{"n_layer": 13, "d_model": 256, "n_head": 4, "n_kv_head": 1, "head_dim": 64, "d_mlp": 704, "vocab_size": 3257, "activation": "swiglu", "norm": "rmsnorm", "norm_place": "pre", "norm_eps": 1e-05, "positions": "rope", "rope_base": 10000.0, "rope_fraction": 1.0, "qk_norm": true, "attn_scale": 0.125, "bias": "none", "tie_embeddings": false, "parallel_block": false, "init": "normal", "init_std_qkv": 0.025, "init_std_o": 0.0, "init_std_up": 0.025, "init_std_down": 0.0, "optimizer": "soap_variant", "lr": 0.00406, "beta1": 0.95, "beta2": 0.95, "weight_decay": 0.2, "lr_head": 0.0279, "grad_clip": 0.5, "warmup_steps": 107, "schedule": "wsd", "decay_fraction": 0.804, "decay_shape": "linear", "final_lr_fraction": 0.0, "batch_tokens": 262144, "seq_len": 512, "doc_mask": true, "train_tokens": 775400000, "steps": 2958, "dataset": "wikipedia_en"}
Each number is 128 + 32 x the weight over the matrix's rms, rounded and kept within 0 to 255. Layers, rows and columns count from 0.

# layer 2 attention key, 64x256, rms 0.0902, rows 43-63, columns 192-255
[[175 171 216 172 150  97  91 104 101 170 136 199 101 131 101 139 117 100 176 155 193  99  97 161 122 105 118 122  59 137  79  73 127 132 164 171 164 109  86  96 193 124 135 117 133 177 120 223 148 193 141  91  88 150 179 118  83 146 115 161 119 158  99 148]
 [ 95 116 178  83  98 121 131  78 134 111 163  79  99 147 133  99  71 151 151 141 122 185 127 145  95 185 103 126 138 127 116 116 171  94 118 110 124 112 123 114 142 127 135  93 108 136 116 119  99 120 118 120 138 133 171 164 120 133 164 163 135 124 168 135]
 [ 71 159 158 125 142 108 112 131 161 133 114 123 109  92 140 138 154 133 133 105  94 114  91 139  70 126  97 159 104 155 138 120 143 123 125 147 139 137 151 132 163  99 126 138 100 172  72 131 105 219  77  60  99 184 180 119 112 129 211 151 126 149 159 182]
 [123 103 181  91 118 144 149 125 145 112 203 155 161 101  77  88 120  97 163 162 134  99 106 163 142 125 148 110 136 110 112 125 136 117 131 145  95 121  98 153 131 157 129 150 122 141 103 124 161  82 110 169 108 107 129 110 130  95 113 149 132 137 108 143]
 [117 122 102 136 173 120 116 143 145 174  75 141 125 125 154 115 132  83  59  55 165 108  66 168 142  84 118 121 109 140 150  64 212 127 151 116 115 119 152  99 170 126 136  70  94 173  81 123 144 141 124 178 156 125  84  78 163 119 151 149 105 160 157 181]
 [ 61 189 142 144 117  78  84 131  80 172 103 163 138 170 159 108 106 166 133 111 195 117 130 204 121 116  68 126 109 175 132  86 157  57 124 111 121 203 104  74 155 170 102 119 124 177 117 225  50 214  85  87  77 167 138 132 149 167 175 158 113 135 132  88]
 [144 136 136 150 166 129 143  97 109 125 109 105  88 126 148 105 106 129  82 154 135 131 171 112 101 122 138  80 155 151 112 117 115 106 103 168 141 120  88 175  74 123 146 162 185 123 119 141 118  97 153 180 117 151  94 115 148  69 106 145 104  94 135 139]
 [116 135 140  85 145 116 146 152 149 144 145 134 151 156 124 124  69 153 143 144  80 124 164 149 146 159 111 125 125 129  99 135 122 117 138  83  72 128 136 142  93 102 116 165 153 101 163 145 119 112 159 170 156 112 129 162 174 109 132 101 153 132 128 109]
 [ 59 133  92 152 147  89  92 135 179 163 167 178  85 128 122 166 125 107 113 126 131 158 131 147 174 132 137 137 191 148 134  92 126 180 121 131  70 146 149  96  97 109 130  78  90 149 130 218 145 100 121 127  72 115  88 145 125 121 168  89  93 127  57 159]
 [ 77 126 170  83 188 149  77 126 123 144 115 144 145 157 184 138 100 102 124  42 153 114 107 166 137  99 145 143 132 123 119  94 142 115 110 126 144 153 124 105 190 155 140 140  79 117 108 147 134 153 124 104  94 124 152 123 135 171 112 107  96 169 176 178]
 [131 121 125 136 118 184 152 144  72  59 136 116 125 211  87 123 148 118 136 117  50 139 123  78 153 154 121 112 198 159 135  87 103 151 108  66 112 114 136 115  67 127 145 115 142 130 129 153 179 104 170 113 142 120 164 164 108 156  89  95 124  81 142 103]
 [135 101 146 175 158 133 123  32 117 120 193 133 137  40  99  89 129 137 134 137 171 117 118 121 133 111  89 111 100 130 103 168 113 129 143 164 139 135 170  86 193 141 102 118  70  79 132 120 175 131  97 167 143 145 110 140 147 111 178 149 175 138 144 137]
 [181  88 132 143 105 159 109 112 105 122 140 144  95 158 131  99 152  92 141 118  49 160  92 104 107 142  86 120 194 113 108 145 105 126 157  92 157 100 187 157 103 118 129 144 119  59  90  72 159 158 152 131  94  88 160 145 137 126 138  74 129 166 118 127]
 [133 132 110 121  80  92 117 162  75 122 153 179 144 189 133 115 189  97 110 118 108 124 163 132 160 148 142 130  81 163 114 171 113 162 110 132 128 131 168 169 142 160 105 150 127 105 155  87 147 112 190 106 169  96 146 110  92 156 117 183 109  88 100 120]
 [ 83 129 150 110 167 117 130 109 107 134 123  88 118 138 126  98 102 135 105 163 140 136 114 131 193 135 113 128 146 184  95 123  81 140 197  93 144 158 162  94 103 150 147 170 155 173 152 101  76 118 155 124 131 119 210 121 110 173 155 143 108 155 151 175]
 [109 117 132 112  70 109 170 140 162 186  83  89 116 120  81 113 104 123  92 109 186 103 138 161 167 146 161 180 111 135 124 102 152  97 138 131 182 132 124 108 173  99 159 127 147 150 126 157  88 117 100 111 178 141 135 104 116 138 118 105  75 144 118  96]
 [106 110  72 110 161 118  64  91 134  75 140 116 208  97 112 169 106 150 148 129 119 113 125 101 158 137 121  76 117 118 105 195 113 138  81 143 108 128 128 123 114 105 126 165 109  63 129 104 104 157  89 120 154  72 155 169 162 129 106 128 122  38 126 174]
 [101 187 110  97  98 136  58  96 146 164 143 113 125 115 139  96 128 138 169 191 154 105 135 119  80  96 102 152 126 138  94 169 117 101 111  80 133 150 124 118 147 132 146 220 138 103 101 109 102 125 107 105  75 121 104 115  86  68 128 112 115 143  93  88]
 [136 117 126  88  68 178 163  81 133  94 107 115 123 101 150 109 163 191 137 108 150 147 119 132 110 125 113 163 157 126  95 164 155 126 117 144 159 122 142 102  78 138 151 143 128  74 126 137 169  93 142 169 141 136  62 152 100 134  48 164 117 146  88  90]
 [125 149 122 173 101 148  90 165 114 153 187 153 158 107 102 105 124 177 128 138 141  88  94 129  70 207 167 119 101  90 120 132 126 169 131 106  82 137 106 101 136 136 128 105 176 144 124 137 138 138 110 142 129  75 105 168 115 117  96 159 131 144  93 111]
 [ 98 144 119 167 136 137 154 143 125  93 129 155 147 102 169 142 145 126 173 147 138 179 152 150 136 143 105  73 101 147 143  99 138 121 118  93 170 134 149 103 149  77 131  69 152 175 154 131  85  80 139  85 130 138  91 170  95 115 175 164 130 130 154 107]]
# layer 2 attention query, 256x256, rms 0.0937, rows 44-63,108-127,172-191,236-255, columns 192-255
[[112 146 145 121 140  67  87 150 118 173 116 132  78 158 107 104  76 141 155 115 125 171  77 138 132 127 105 125 121  98  99 173 149 107 110  81 142 136 107 133  87  78  94  56 129  90 107 125 122 145 117 159 118 128 137  91 147 127 161  96 105 128 111 180]
 [137 166  93 119 134 122 109 135 115  85 106 107 117  98 171 132  75 143 132 109 133 157 107 127  92 190  88 143 169 110 136  92 108 138 146 104 148  95 161 129 103 201  95 138  96 184 132 143 200  95 117 146 120 107 181 147 103 136 145  63 162 107 187 121]
 [149 168  92  87  71 128 154  91 152  64 100 212 120 105 163 183 132 103 114 132 162 146 131  86  87 138 157 142 150 148 140  56 178 144  34 105 116 164 205 120  64 188 112  77 216 113 190 128 131 142 110 130 164 100 141 164 146 122  97  88 105  80 148  72]
 [154 122 168 109 109 154  86 108 192 102 122 127 108  75 120 130 116 141 222 146 133 124 132  75 133 166 137  89 131 144 101 191  62 133  91 109 116 181  86 130 145  94 116 120 136 145 140 144 143 122 195  38 140 183 165  98 143 121  98 172 145 151  84 152]
 [ 67 119 138  99  59 131 172 145 117  55 128 203 155  94 155 157 146  62 191 199 172  85 243 136 124 162 151 229  95 132 167 124 201 136 183 221  86 118 156 125 186 144 194 133 162  89 131 145 154 108 115 130  82 124  69 142 112 146 105  79 121  97 115  77]
 [112 123 158 136 162 124  67  91 161  74 129 108 106  90 109 110  86 154 119  66 114 132  83 153 155 143 119 143 143  91 101 146  52 121 140  99 155 106 139  89  92 107 121 149 111  76 123  74 107 136 176 105 140 154 143 112 188 133  98 131 157 133  85 185]
 [ 96 163 102 136 145 142 130 111 133  77 151  84  70 119 128 150 131 156 108 149 173 121  65 102 166 136 135 136 146 158 160 116 110 119 161 134 159  86 129 143 162 144 161  83 138 125 135 174 152 165 124 139 144 122 187 134 194 112 109 117  94 133 119 142]
 [155 140 109  72  80 131 110 119 122 139 111  59  98 134 175 101 107 192  80 139 157 139 168 110 154 103 153 186 115 125 164 108 194 152 133 127 148 121 110 152 108 104 169 160 164  89 163  75 128 146 101  84 142 118 162 149 139 131 131 127 135 120 186  73]
 [116 115  71 112 137  67 136 174 178 104  90 174 127  59 142 123 153 129  70 192 113 176  82 112 136 117  91 169 164 184 184  93 121 110  76 111 119 140 138 142 110 147 163 168 126 138 128  45 118 123  97  97 153 135 106 120 131 151 130 180 116 108 123 125]
 [ 74 109 129 109 184 122 118 116 162 185 163 146 127  94 148 153 105 175 126 109 110 136  89 130  81 160 141 113 140  81 186 148  46 142 126 123 120 149  35 144 179 173 210  62  90 140 147 135 148 157 146 119 119 141 135 126 111 138 178 174 151 151 172 151]
 [148  99 185 118 144 146  86 120 148 156  70 127  92 128 113 135 143 150  95 134 129  89  97  98 165 150 129 112 186 186 102 114 134 124 127  27 142 123 123 191 165  64  96 105  93  60 184  83 130  92 179 145  86 145 118  45 135 136  94 148  94 101 100 130]
 [154 141  96  84 177 120 118 125 112 155 142  41  82 122 115 166  69 121 108 107 164  76 144 142 137 135 162 182 136 130  86 138 127 140 102 123 161 127  82  95 159  88 147 146  96 151 126 128 149 101 131 120 164 100 110  80  87 103  68  92 151 149 169 159]
 [133  99 197 163 113  82  81 168  96 146 111  34 163 118 152 173 111 119  96  94 137 115  92  96 122 124 113  76 142 137 123 190 174 132 115 115 139 170 115 169  92 143 185  58 117 117 142 163 163 153 116 213 145  90 120 131 175 115 127 198 154 183 116 181]
 [190 145 135 164 192 117 146 158 147 125 146 149  74  89 129 106 135 154 120 117 140 138 124 105 147 137 134 222 135 143  97 141 148  78 122 211  75 142  97  98 139 146 184  80 112 124 131 134  86 147  90 120 127 118  66 161 134 124 118 115  99 119 131  82]
 [172 144 134 166 123 155 126  98  88 138 148 102 170 188 153 137 105  73 139 159 108  48  95 131 130 137  53  90  77 194 188 178 176 138 103 130 143 170 168 113  88 122  96 151 119 143 136 106 128 134 112 143 125 104 144 154 135 167 112 181 123  84 150 140]
 [180 113 158  92  95 172 152 106 148 172  60 100 106 122 121 136 111 110 144 121 120 177 142 156  93 190 140 132 105 158 100 189 120 141  67  99 147 110  96 149 167 101 136 119 172 195 149 132 179 119 127 121 172 131 157 102 152 155 103 157 106 145  33  59]
 [203  81 161 199 221  96 133 173 160 193  94 163  66 139  96 168 162 168  27   2 146 248  40 131 155 179 159 102 170 122 255 158  82 134 147  13 110  27  66  55 182 102 204  89  38 156  59  88 163 181 161 113 144 174 130  75 155 186 163 253 176 182 101 175]
 [147 113 145 195 130 123 173 139 167 198  88 127 169 137 112 152 111 109  97 167 148  80 133 127 140 115 198  92 121  97 128 155  75  97 143 122 120 151 146 207 121 153 129  73 110 110 134 101 144  74 150 128 131 122 118 126 100 146 171  69 135 113 188 150]
 [ 89 112 184 100 124 128  92  58 108 146 148 148  95 142 111 146 163 144 186 117 135 160 120 151 165 130 125  65 143 120 169 135 113 127 125  72 179 152 113 152 116 140 136 121 125 145 138 149 146 109 132 159 134 129 124 114 162 114 144 143 105 165 152  76]
 [153 134 120 129 136 178 135 108 158 139 163 129 140 151 102 128 174  91  91 138  94 147 131 138 123 178 152 151 154  86 120 122 138 147  95 124 145 106  81 136  80 148 159 129 153 157 153 143 158 142 142 158 108 102 190 117 169 146 130 167 129 157  96  91]
 [126 165  91 132 130 141  66 121 109  62  91  97 143  94 135 123 167  60 105 153  95 118  30 157 148  91 118 153  82 174 161 121 155 158 142 156 162 172 173 171 152 111 102 106  80 137 180 146 129 166 131 135 122  86 123 116 138 161 200 135 132 107  82 140]
 [149 130 136 106 144 115  83 168 118 169  82 126 165  80  74 202 130 122  98 159  78 130 118 210 177  95  69  63 153 117 182 158 149 185 137  80 130 133 110  99 142 146 119 172 132 116 117 178 112 125 132 119 103 130 156 164 145 117 114  95 144 127 154 134]
 [182 174  53 158 121 143  84  97 128 155 117 148  75 160 141 130 126 137  64 197 106  65 196  83 143 179  87  73 136 135 110  78 123 170  28 109 146  97 106 120 101 170 176 166 203  66 142 141  68 110 120 121  47 122  95 128 147  89 145 104 123 122 153  81]
 [130 115 170 118 199 175  76 141 202 180  97 111 212 102 100  75  90 122 204  86 121 133  92 157 136  80  82 150 144 109 119 117 113  72 137  75 203 112 105  67 127 158  83 104  73  82 108 118 220 158 141  65 157 100 165 153 116 223 137 173 147 182  96 158]
 [172 167  78 139 132 126 159 171 146  91 168 231 101 141 136 152 118 114 139 147 135  63 201 105  91  58 125 122  59 191 130  84 112 132 121 141 143 160 218 127  79 129 100 113 104  90 161 180  82 109 154 140  72 156 130 128 137  68 159 116 110  68 145  71]
 [ 89 141 151 115 165 185 105 129 118 134  97 110 183 128 178  97 190 101 123  90 158 173  94 179 114  92  94 188 140 135 104 149  61 200 137 113 107 119  76 101 126 169  73  32 156 136 143 123 119 126  92 104 114 160 128 159  61 157 152 172 123 211  89 152]
 [161  94 116 122 123  70 175 124 117 205  82 104 122 163  99 124 129 149  95  31 118  78 123  95 100 102 162 147 136  90 121 139 149 161 125 171 173 103  73 132 114 132 143  90  96 108 138  93  98 133 120 141 126 119 146 119 121 143 114 113 108 149  89 167]
 [123 176  72 155 143 109 131  70  76  93 166 124  61  57 118 139  88 124  62 154 164  88 153 107 139 104 111 103 105 113  82 129  99 147 118 147 168 126  90 129 154  95 141 130 106 108 168 111 155 158 163 144 177 174 186 128 165  80 109 125 153 148 119 128]
 [170 162  88 146 125  80  98 142 141 102 141 163 140 156 132 207 186 134  94 158 156 151 142 141  48 126  66  90  92 117 128  85 177 116 161 108  96 113 114 166 146 135 119 112 100 101 110 121 121 121 112 123 140 145 103 108 117 137  86 148 123 159 130 218]
 [182 165 135 147 123 125  95 166 186 109 187 101 131 119 151  96  43 163 132 129 158 154 115 101 141 164 191 161 159  94 156 172 115 132 147 174 184  86 169 145 162 161 177 103  82 105 142 130 165 129 106  99  97 127  51 146 107 149 130 146 141 165 163 107]
 [145 165 163 146 100  90 202 163 126 177  69 100 148 174 130 172 174  54 126 144 131 128  88  46  97 114  80 192 112 134 175 100 159 119 103 105 138 188  82 194 151 184 134 197 142 150 199 149 118 108  95 147 161 122 150  88 163 186 156 147 111 101  93 102]
 [139 139 130  81 162  82  85 151 111 121 127 144 141 137 102 108  91 176 130 148 121 176  93 188 106 160 180  88  71 158 158 125 120 114 140 175 122 106  93 177 138 108 118 144 139 142 151 157 120 105 105 100 134 110  90 164 131 113 153 108  82 119 122 145]
 [129  98 160 116 205 138  95 135 118 185  38 109 192 138 149 148  77  65 122  87 116 145  86 179  67 128 104 130 141 143 119 178  79 159 126 117 105 159  99  58 122  98  85  83  74 166 122 128 107 129  48  93 167 125 173  53 130 159 119 135 191 214 121 206]
 [169 156 121  71 153 118 151 150 129 128  82  98 121 142 209 125 139 174 160 115 120 176 104 146 104 163 133 169 105  96 176 142 169 156 184 187 126  95 133 114 145 145 105  71 128 118 143  93 146 127 134  78 144  81 140 176 129 123 143 123 114  90 161 129]
 [ 66 167 126 128 128  95 146 114  89 147 172 170  85 132 174 120 167  81 118 131 121 138 118 132 131 137  93  52 138 161 159 101  76 171 155  77 102 128 141 142 160 111  67 182 134 148 108 121 159 128 110 119  96 130 161 179  93 155 182 128 160 185 179 136]
 [ 96  98 116 159 117  50 135 150 146 134 122 108 129 133 129 138 159  56 108 102 161 124  97 165 135 154 106 168 114 154 132 105 127 149 171 113 141 164 148  90 155 123 116  90 102 182  21 181 159 118 153  80 180 146 105 104 104 147  95 107 179 107 135 129]
 [167 152  94 190 171  90  90 200  89 120 110 110  86 128 104 173  72 169 142  27 127 176 122 137 166 139 247 203 107 107 169 142 137 127 125 158 188  62  95 145 166 140 121  71  81 113  85 150 131 181  99  99 173 110 182 197 120 224 147 143 144 116 126 186]
 [ 95 117 142 162 166  56 122 184 109  83  54  99 147 109  95 108 127 152 152  93 102 164 151 149 130 142 152 149 139  94 164 106  73 132  94 151 150 129  52  61 102  98 107 112 114 102 106 137 134 120 141 131 115 144 131 112 203 118 162 167 132 145 124 178]
 [ 89 111 205 182 151 112 127 169  89 168  94  93 153 111  98 155 167 120 116 100 129 155 117 153 139  66 109 118 190 138 157  88 127 113 132  75 122  93  77  70 219 136 131  92 106 124 119 148 131  86 130 110 157 140 103 106 132 151 153 132 125 169 179 200]
 [109 116 166  77 111 124 145  42 120 100 106  98 166 152 139 142 114  82 104 130 165 162  89 124 161 132 121 147 107 130 158 147 156 155 156 128 114  66 157 136  94 106  99 109 152 129  97 164 106 161 116 161 132  81 153 134 143 121 123 140 120 107  84 148]
 [ 85 127 150 152 155 143 161 119  77  70 163 134 135 100 113 136 100 157 115 105 146 133  89 139 194  61 132 120  97 115 122 181 115 123 141 134  98 139 128 147 184 116 116  69 149 169 189  94 116 141 159 113  62 161 117 114 174 166 152 125  87 130 149  86]
 [ 98 160 107 144  97 140 125  94 132 143  98  62 114 120 117 123  92 136 106  95  71  65 158  90 149 130 152 127 122 149  89  62 151  80 146 146 154 115 113 114 120 141 131 125 107 100  60 176 155  91 136 133 168 151 128 117 155 165  97 120 112 113 137  98]
 [ 90 131  95 157  96 156 140 255  38 151 141 197 131 159 156  94  98 122 158 181 138  67 204 130  97 115  82 168  79 214  83  76 177 119 141 183  60 156 231 142  93 122 135  55 140 121 169 144 149 103  89 170 145 133 130 144 104 144 166  12 134 117  97 172]
 [149 140 180 126 133 132 108 117 100 118  83 193 176 119 113 187 118 141 109 110  73 163  57 149  88 102 115 113 101  85 135 123  94 111 115 151 191 101  94  86 170 102  84 165  93 131 172  95 131 125 136 153  89 126 152 124 115 157 155 165 148 141  94  98]
 [129  91 119 122 156 149 163 137 102 138 162 156 121 161 137  66 202  83 202 117 135  90 117 149 126 136 115 150 119 171 103 105  98 127 140 191  75 153  80 131 116 175 155  60 105 150 150 194 122 153  62 104  99 127 103 111 124 104  87 128  97 117 183 145]
 [141 100 131 147 168 141 181 111 137 150 168 166  82  76 139 167  76 163 171 101 167 214  67 136 112 124 125 122 149  45 106 164 117  93 155  58 189 124 143  98 210  92 110 162  99 204 115 135 120 133 139 133  90  98 183 123 121 154 126 162 172 179 154  83]
 [ 77 104 180 106 164 176  91 112 132  87 152 168  84 124 115  94 162  95 107 121  75 167 169  96 136 156 129 106 130 142 112 129 120 213 112  93 168 149 116 123 126 174 162  97 171 118 138 166  67  86  88 105 126  52 136 111 112 125 107 101 111 157 150 103]
 [129  46 149 130 150 134 144 160 100  99 118 161 134 184 117 126 163 126 130 149 153 136 121 165  83 185 206 140 131  95 131 124  68 101 112 108 183 103 103 109 129 108  99 142 113 107 148 132  97  96 123 122 147 132 133 112 196 102 129 105  95 118  74 153]
 [105 131 163 155  93 159 137 141  89  99 164  96  86  96 112 112  66 124 165 160 174 217 144 140  59 129  97 146 174 131  87 101 169 112 126 123 122 154  98 147 126  83 125  98 144 129 145 133 223 123 129 159 132 138 153 110  97 163  98 159 117 113 123  51]
 [ 91 150 106 132 123 110  98 103 147 117 200 101 107  95 162 177 173 211 141 106 128 144 107 198 118 101 159 150 212 127 107  88 126  85 134 115 107 190 127 132 218  73 120 136  82 203 103 126 137 100 134  70 115 118 143 121 208 145 149 172 161 199 191 183]
 [155 115 156 134 147 102 122  91 190 149 115 133  95 104 122 116  87 177 144  85 125 150 146  88 163 132 125  97 191  61 171 139  99 101 138 103 113  89 115  77  92 107 129 133 125 121 111 122 163 154 117 134 143  42 121 133  86 147 141 144 133 175 120 107]
 [147 152 152 171  83 171 200  74 123  94  91 173 148 110 129 127 161 107  84 141 128 132 120 122 134 150  80 137  85 148 136 163 182  90 138 146 112 131 177 109 132 136  80 123 144  60 135 131 107  68 167  86 139 116  75 118 114 144 101 121 138 102 128 116]
 [110 111 134 144 108 147  94 170 116 110 104 115 183 126 128 132 176 146 217 145 127 125  27 144 117  82  85 172 140 172 119 160 121 154 164  65 156 128 118  87 135 175 122 176  85 199  93 102 105 113 156  74  62 172 123 100 178 124 123 148 136  98 114 139]
 [ 92 105  69 103  91 103 160 128 129 181 174 157 154 126  93  81 119 119 153 164 120 118 125 108  93 147 139 118  48  84 113 106 154  95 145 159 118 119 132 121 136  86 122  74 142 130 107 110  65 103  63 155 156  96  91  71 143  74 115 156 157  81 118 103]
 [155  90 140 110 173 124 168 126  71 134  63  51 122 133 139 139 161 161 148 145 105 130 105 119 145 177 208 122 137 104 129 186 116 135 100 108 143  99  94 176 101 157 172  99 121 115 100 184 120 128 210 109 120 142 162  83 191  93 172 175 181 118 140 114]
 [140 126 156 171 127 105 153 114 110  81 156 128 155 137 144 197  69 135 104 118 117 201  88 133  75 132 161 111 163 117 120 135  92 124  96 130 123 129  92 119 188 131 137 176  70 169 184 120 136 126 137 103  67 101 144 155  75 105 145 207  89 149 120 145]
 [ 96  96 136 103 129 117 144 183 169 110 105 166 132 135 106 207 143 197 128  95 198 137 111 152  97 136 214  48 114 113 226 168  87 138  67  70 144 214 115 148 233  80 136 142  98 215 117 130  95 108 204  83  62 159 151 127 126 142 192 224 124 216 159 136]
 [134 181 109 134 139 143 162 113 127  37 123 134 135 239 130  92 103 110  84 147 109 146 159 145 139 121 129 115  54 124  60 173 147 141 104 157  70 135 170 196 125  99 122 140 143 139 156  94 110  83 106 149 122 129 113 115 120 120 130  67 122  96 177 152]
 [ 86  95 120 150 204 142  80 192 159  86 158 130 165 193 132 115 163 113 148  70 127 167 128 114 177 133 125  95  81 134  98 202 123  96 135 101 130 111  97 150 128 125  60 127  76 174 136 162 134 118 152 107 104 119 112 140 153 162  87 123 132 149 150  90]
 [125 108 136 112 104 131 175 178 117 167 111  96  79 181 137  99  86 115 113 155 109  95 146 154 130 133 164 143 143  92 165  86 164 124 138 105  93 119 115 113 132 127 165 157  74 102  85 153 169 133 110 141 109  80 106  88 158 151  90 114 143  93 196 163]
 [ 98 152 126 118 132 154  90 169 113  97 150 122 130  97 128 136 144 145  55 131 155  97 130 176 115  96 103 105 122  85 142  62  93  94 177  75 122 133 149 136 151  89 156  88 153  95 153 131 179 134 125 176 148 121 145 160 176 160 178 197 160 142  93 137]
 [164 133 172  67  90  76 136 120 124 130  81  97 124 101 163 122 157 130 100 125 113 123 180 127 132 156  77 151  98 146 131 136  98 104 102 131 131 117 116 117 109 107  99  72 157 137 137 128  29 107 139 130 102 156 183 172 148 106  87 116 116 157  78  74]
 [128 122  73  96  49 134 240  65 159 132 102 126 165 204 200 109 212 125 136 116 122  81 215 190 106  88 105 203 113 217 125 109 236 201  74 255  61 102 170 136  81 204 182 132 223 156 165  91  49 107  82 213   0 175 131 120  94  87 116   0 107  54 128  30]
 [136 126 159  59 121 107  97  97 146 126 134  60 125 115  86 127 132 172  93 106 155 194  67 121 165 106 121  74 143 108 142 195  78 119 180 138 142  97  97 128 153 124 133 177 115 120 169 136 156 143 214 173 229  96  70 152 124 161 115 142 145 117  91 122]
 [127 101 151 118 118 129 187 104 110 145 151 168 203 194 141 148 147 154  86 132 140 136 173  79 153 110 112 107 128 181  44 158 119 197  85 188 155 108 146 176 119  95  92 153 196 105 123 122  54  72 119 114  59 211 110 170 108 106 101  54 118  79  89 155]
 [136  86 160 165 162  97 116 159 169 147 123  77 153 101 123 137 167 143  70 123 122 153 101  95 168  90 119 172  93  99 148 140  98 126 126 102 168 106 115 108 149 102 112  98  75 109 100 119 177 186 150 115 137 143 151 106  90 110 136 128 152 207 118 145]
 [145 146 129 161 139 133 120 137 154 184  96 131 154  95 101 211 133  80  92 115 137 102 133 125 150 167 149  78 108  83 112 172 151 140  30 106  99  95 127 125 129 120 160 146 146 110 149  91 105 136 178 130 106  90 128 104 121 135 196 185 194 159 145 155]
 [166 164  95 148  98 139 130 136 122  78 130 153 208  95 154 109 110  88 117  74 134  87 140 124 124 112  33 134 114 174 106 191 166 123 134 152  61  74 139 123 105 187 108 179 150 148 132  83  78 120 110 124 114 116 179 153 111 152 165 149 110  88 154  91]
 [152 120 119 125 140 137 111  99 145 139 136 108 152 147 143 161 108 121 131 137 122 126  95 128 105 107  94  58  90  97 167 179 122 156 158  77 128 128 149 126 107 129  80 147 103 116 170 104 126 184 170 126 149 157 141  99 133 110 151 188 188 148 107 177]
 [116  95 166 135 103  95  76 119 110 190 151 178 138 115 137 119 126 140 130 135 145 136 151 131 129 123  83 145 130 105 235 113  99  89 121  94  77 115 149 151 135  92 172 109 112 154 109 110 167 156 109 101 120 135 151 145 107 177 169 163 101 130 177 112]
 [130 130 124 103 190 173 125 107 134 141 154 125 143 150 106 111 108 161 116 141 113 204  79  84 172 140 190 141 158  90 136 160  92 134 143  90 120 112 113 114 156 121 150 194 169 138 190 130 148 195 173 139 156 109 121  93 194 130  79 199 141 126  82 139]
 [126 130 126 120 141  84 123 102  63 102 173  73  91 147 117 137 129  87 164 113 108  75 175 102 141 114  97 108  87 177  80 148 102 204 101 129 154  69  85 163 171 128  82 127 113 136 168 137 111 147 129 114 171 173 129 135 115 126 124 105 114 118  71  86]
 [153 125 113 163 166 130 113  98 157 180 128 127 115 159 110 121 114 172  93 124 138 109 111 159 150 100 142 162 163  54 159 119  71  93 156  87 104 109 138 147 181 155 101 137  83 113 151 147 115 179 153 101  62 146 156 136 137 152 104 122 125 188  91 132]
 [116 155 129 158  44 132 164 129 170 145 111 155  99 140  84 130 158 179  92 119 199 110  92 178 114  93 144 154 136 126 142  82 129 115 110 114 166 128  93 156 188 142 101 106  74 109 189 141  79 118 144 165 116 113 132 129 128  84 192 104 126 111 165 107]
 [143 116 114  97 146  59 140 140 124 157 132 123  98  57 136  90 198 102 132 141 142 141 164 121 128 112 113 121 190 141 127 121  80 153  85 116 114 104 121 124 145 162 172  91  82 116 110 106 106 135 164 112 157 137 127  76 131 187 117 164 123 210 190 153]
 [123 156 126 116 191 105 119 163 124 103 113 110  91 155 181 123 175 129  92 115 131  89 138 159  93 157 147 110 207 115 141  97 126 137 120 120 172 146 119 191  74 109 119 140 163 116  98 141 147 139 170 102  98 170 136 116 136 118 139 140 126 128 160 114]
 [146  83 181 196 199 163 116 146 160 175 174 123  98 201 103 134 143 147 122 106 138 153  40  76 149 204 207 120 175 130 152 147 140 113 113  60  73 101  70  95 111 131 128 139 122  76 146 118 148  83 197 150 101 140 143 113 159 188 107 253 116  99 120 151]
 [ 65 159  84 145 143 123  97 130 169 139 116  57 104 131 149 169 157  61 133 122 102  60 163 109 146 122 133 140 101 112 123 129  99  74 178 142 119 133 121 101 131 113  94 174 151 152 118 157 138 145 132 102 196 141 147 117 149 119 145  87 142 104 175  90]
 [108  57 101 105 173 136 150  91 129  52 122 170 137 102  96 118 146 148 114  95 125 188  90  62 129 101 128 138  97 102 117 131 114  43 161  82 142 178  89 198 141 136 123  93  30 142 123 119 149 167 118  80 128 148  98  68 132 127 190 146 123 144 134 123]
 [139 130 147 113  82 116  65  95  75  98  97  77 115 109  79 151  72 147 124  85 161 106 104 134 103 108 137 112 207 141 128 124 158 109 111 149 168 152 228 160 184 124 205 234 118 109 114 161 133 136 119 160 108  97 112 135 103 119 120 136  96 175 108  92]]
# layer 2 attention value, 64x256, rms 0.0814, rows 0, columns 192-255
[[132  77 108 128 142 201  84 153 147 135 133 134  79 142  80 115  92 177 117  97 141 128 200 116 159  60 120  53 111 195 154 155 160 115 118 129 130 113 146 164 159  93 150  97 123 158 149 145 117 139 235 126 124 154 121 154  21 125 105  91 161 164 104 103]]
# layer 2 attention output (transposed), 256x256, rms 0.106, rows 0,64,128, columns 192-255
[[163 139 150  96 175 115 100  86 158 175 126 115 108  98 164 172 114 139 172 144 117 156 107 146 116 147 147 169 173 153 126 145 120 146  38 144 144 128 116 144 141 121 126 137 101 138 123 124 101 133 139 184  69 109 142 113 156 104 164 177  90 148 164 124]
 [111 164  82 175 147 131 173 126 128 114 108 130  91 107 107  93 155 169 132 100 123 102 116 141 119 129 119 100  85 165 100 104 130 128 175  83 136  78 123 113 116 161 140 108 129 120 104 156  94 151 139 123 120 163 113  86  90 145 123 107 142  82 174 134]
 [124 137 180 169 124 161 100 171  96 119 185 112  57 171 119 164 122 103 107  81 131 124 119 117 126 127 175 131 120 100  93 165 181 102 123 166 132 166 122 147  50 128  53 172 162 167 125 140  73 134  89  99 139 152 143 132 111 171  71 133 139 189 183 163]]